config.yaml
n_layer: 14
d_model: 128
n_head: 3
n_kv_head: 1
head_dim: 32
d_mlp: 320
vocab_size: 8192
activation: "swiglu"
norm: "rmsnorm"
norm_place: "pre"
norm_eps: 1e-06
positions: "rope"
rope_base: 10000.0
rope_fraction: 0.25
qk_norm: false
attn_scale: 0.177
bias: "qkv"
tie_embeddings: true
parallel_block: false
init: "uniform"
init_std_qkv: 0.0532
init_std_o: 0.0116
init_std_up: 0.0532
init_std_down: 0.00636
init_out_by_depth: true
optimizer: "soap_variant"
lr: 0.00516
beta1: 0.95
beta2: 0.99
weight_decay: 0.087
lr_head: 0.00666
grad_clip: 0.5
warmup_steps: 200
schedule: "cos"
final_lr_fraction: 0.0
batch_tokens: 32768
seq_len: 256
doc_mask: false
train_tokens: 148800000
steps: 4542
dataset: "wikipedia_en"
Each number is 128 + 32 x the weight over its row's rms, rounded and kept within 0 to 255. Layers, rows and columns count from 0. The size above them is the row's rms in percent of the matrix's.

# layer 8 MLP up, 320x128, rms 0.179, rows 160-166, columns 0-63
size [104  98  99  81  91 101 101]
[[130  76  82 130 111 120 205 107 107 124 164 104 109 162 163  88 102 125 128 129 104  87 145 138 135  73 161 131  78 157 145 149 106 136  89 111  82 155 142 105 114 160 195 147 114 132 154 157 110  85 131 109 177 147 172 110 152 149 131 137 121  97 117 122]
 [173  67 103 175 112 115  76 124 116  89 118 148 144 104 117  60 224 165 130 145 191 161 142 104 127  97 134 139 176 165 118 171 131 158 109 140 152 176 132  97 177 100 123 102 144 128 111 116 191 178 103 143 133 114 141 167 135 133  97 136 108 122 129 134]
 [124 165 177 165  72 115 116 125 185  64 166 153 149 131 100 170 203 119  97 129 114 109 152 141 105 188 177 108 146 155 134 118 133 157  98  91 138 153  67  79  95 110  80 164  95 140 121 114 137 124 184 123 210 124  75 148 161 143 169 165 134 171 133 104]
 [116 160  96  77 132 165 155 122 115 191 178 134 162 142 138 118 174 156 130 141 142  86 114 144 163  84 117 120 181 127 154 110 149 128 156 139 122  92 111 114  85  88  43 120 161 102 158 150 129 117 134 187  89 175  73 115  93 108 138 188 128 149 143 140]
 [151 127 128 152 131 140 111 118  75 109 149  97  81 129 140 139 135 118  96  75 142 159  42 105 111 105 135 153 149  93 150 180 132 149 151 132 114 138 109  53 121 145  71 131 139 126 152 156 124 192 147 152 154 125 239 146 127 149  79 146 138 158 127 156]
 [ 79 111  79 133 124  99 175  93  96 134 163  98 119  94 114 105 102 128 104 129 162 108 126 154 117 175 128 113 115 188 100 118 154 168 125 103 138 126 156 118 143 142 178 151 120 156  95 139 144 129  89 123 154 132 159 131 138 131 142 151 149  95 146  85]
 [154 139  84 110 179 102 162 188  61 159 109 112 119 157 108 167 161 132  92 100 168 136 150 140 163 171 125 127  88 135  99 120 164 114 160 123 161 153  60 137  97 117 109 191 144  87 125  78 146  56 122 144  94  96  91 124 158 133 140 128 125 114 165 147]]
# layer 8 MLP down (transposed), 320x128, rms 0.166, rows 160-166, columns 0-63
size [108  96 101  93  94 102 101]
[[126 113 160 131 159 169  47 128 121 129 125   0 145 125 123 113 134  95 122  56 101 125 110  98 132 122 115 120 168 159  95 152 156 107 104 156 147 107  83 111 130 138  93  97 155  89 167 127 144 143 142 134 165 158  91 115 143 115 131 102 137 121 136 119]
 [150  80 141 149 122 123 138 145  99 112 100 180 129 163  98  69 132 143 216 181 150 195 184 110  98 111 117 128  92  71 177  67 148 108 138  91 136 121 148 109 136 123 136 121 113  90  85 158 150 109 108 134  97 158 135 120 106  89 104 150  88 169 115 107]
 [159 151 145 138 123 141 140 105 137 128  75 176 121 190 115 171 183  99 180  88 143  61 106 121 111 125 173 127 148 119  97 160 117 149 171 127 107 122 134 190  95 144 113 123  60 210 150 123 127 131 102 175 188 119  94 204 115 164 168 156 133 122 159 114]
 [128 106 174 120 130  60 129 102 151  90 102 168 132 116 154 122 103 120 145  84 134 213 146 103 121 185 115 138  83 139 141 131 128 115 136  99 140 176 143 119 169 139 154 163  68 198 159  91 223 130 148 131 172 112 194  99  97 129 106  83  83 138 145 124]
 [165 165 124 134 148 193 147 124 119 156 125 163  59 132  95 141 143 104  70  99 120 141 118 134 155 111 104  96 148  97 134 126 113 119 141 126 124 132 110 186  87 138  99  76  84 126 163 111 162 117  81 196 123 154 163 103 145 167 156 152  64 132 201 172]
 [128 188 196 132 127 111 141 147 155 135 107  89 128 120 102 122 107 142 131 109 134  94 136 198 164 100 198 174 127  76  98  78 112 123 132  80 134 150  79 144 102 109  73 158 146 101 111 116 174 134 113 101 136 123 113 144  98 117  80 142 131 118 155  64]
 [135 186 102 136 125 128 103 203 181 129 200  95  96 164  78 150 115 124 130 125 138  96 172 160 146 179 112 153 141 138 150  78 191  71  91  77  93 115 119 149 141 126 102 134  82 130  78 157 156 168 138 114 160 158 123 121 130 114 165 116 156 116 159 115]]
# layer 8 MLP gate, 320x128, rms 0.172, rows 161-167, columns 0-63
size [103 105  81  92 100 105  97]
[[ 83 103  95 100 139  91  96 110  91  99 153 135 126 124 130 112 159 115 102 137 141 144 122 150 167 127 157 141 144 117 132 104 143 112 145 130 143 138 163 153  44 146 160 201 136 142 101 159 105 120 109 139 126 116 161 246 143 141 116  66 118  99 125 125]
 [126 170 164  44 136  92 123 126  83 152 115 108 117 152 117  77 163 121 118 138 134  99 134 107 170  68 125 141 203 169  89 198 129 118  72 102  46 116 128  94 108 139 122 145 115 163 171 116 148  99 149 100  70 121 113 182 133 178 136 171  84  97 194  91]
 [132 156  68 154 144  84  85 154 130  96  97 165 183 172 159 151  97 127 105 130 122 146 113 171 163 107  99 123 170 176 136 148 143  96 113 122 155 124  90  94 135 142  61 134  77 132 177 149 141 124 112 130 124 133 216 104 139 148  93 171 123 106 116 126]
 [145 159  81 109 216  73 149 159 126  81 195  94 137 161  86 111 134 132  94 136 113 142 128 129 178  93 178 139  62 138 106  92 191  95 100 134 110 102 120 131 148 153 124 137 130 118 136 152 113 156  91 139 143  92 117 156 162 220 182 162 121 120  98 138]
 [108  78 154 119  94 107 115 108 116 166 164 111  89 104 161 119 138  91 125  88 126 153 142 135 112 188 140 171 148  93 142  80  95  73 120 147 129  91 191  66 120  66 109 184 147 130 123  90 136 190 112 139 130 142  75 182 104  96 142 133 137 105 195 105]
 [144  99 124  66 109 108 170  92 128 113 132  76 141 131 175 113 114  93 114 145 110  91 124 193 130 116 107 152 141 100 105 148 152 121 100 122 102 171 100  90 127 148 138 105 126 165 123  80  23 125 100 179 120 123 154 146  73 128 134  56 112 163 142 141]
 [141 116 118 115 155 138  70 138 158 182 155 106 109 125  98  95 112 114 147 142 125 107  94 170 141 163 135  72 106 164 119  95  94  68 112 168 114 175 177 142 134 130 141 111 165  73 224 135 171  98  89 161 107 131 152 160 161  60 129  95 119 146  79 107]]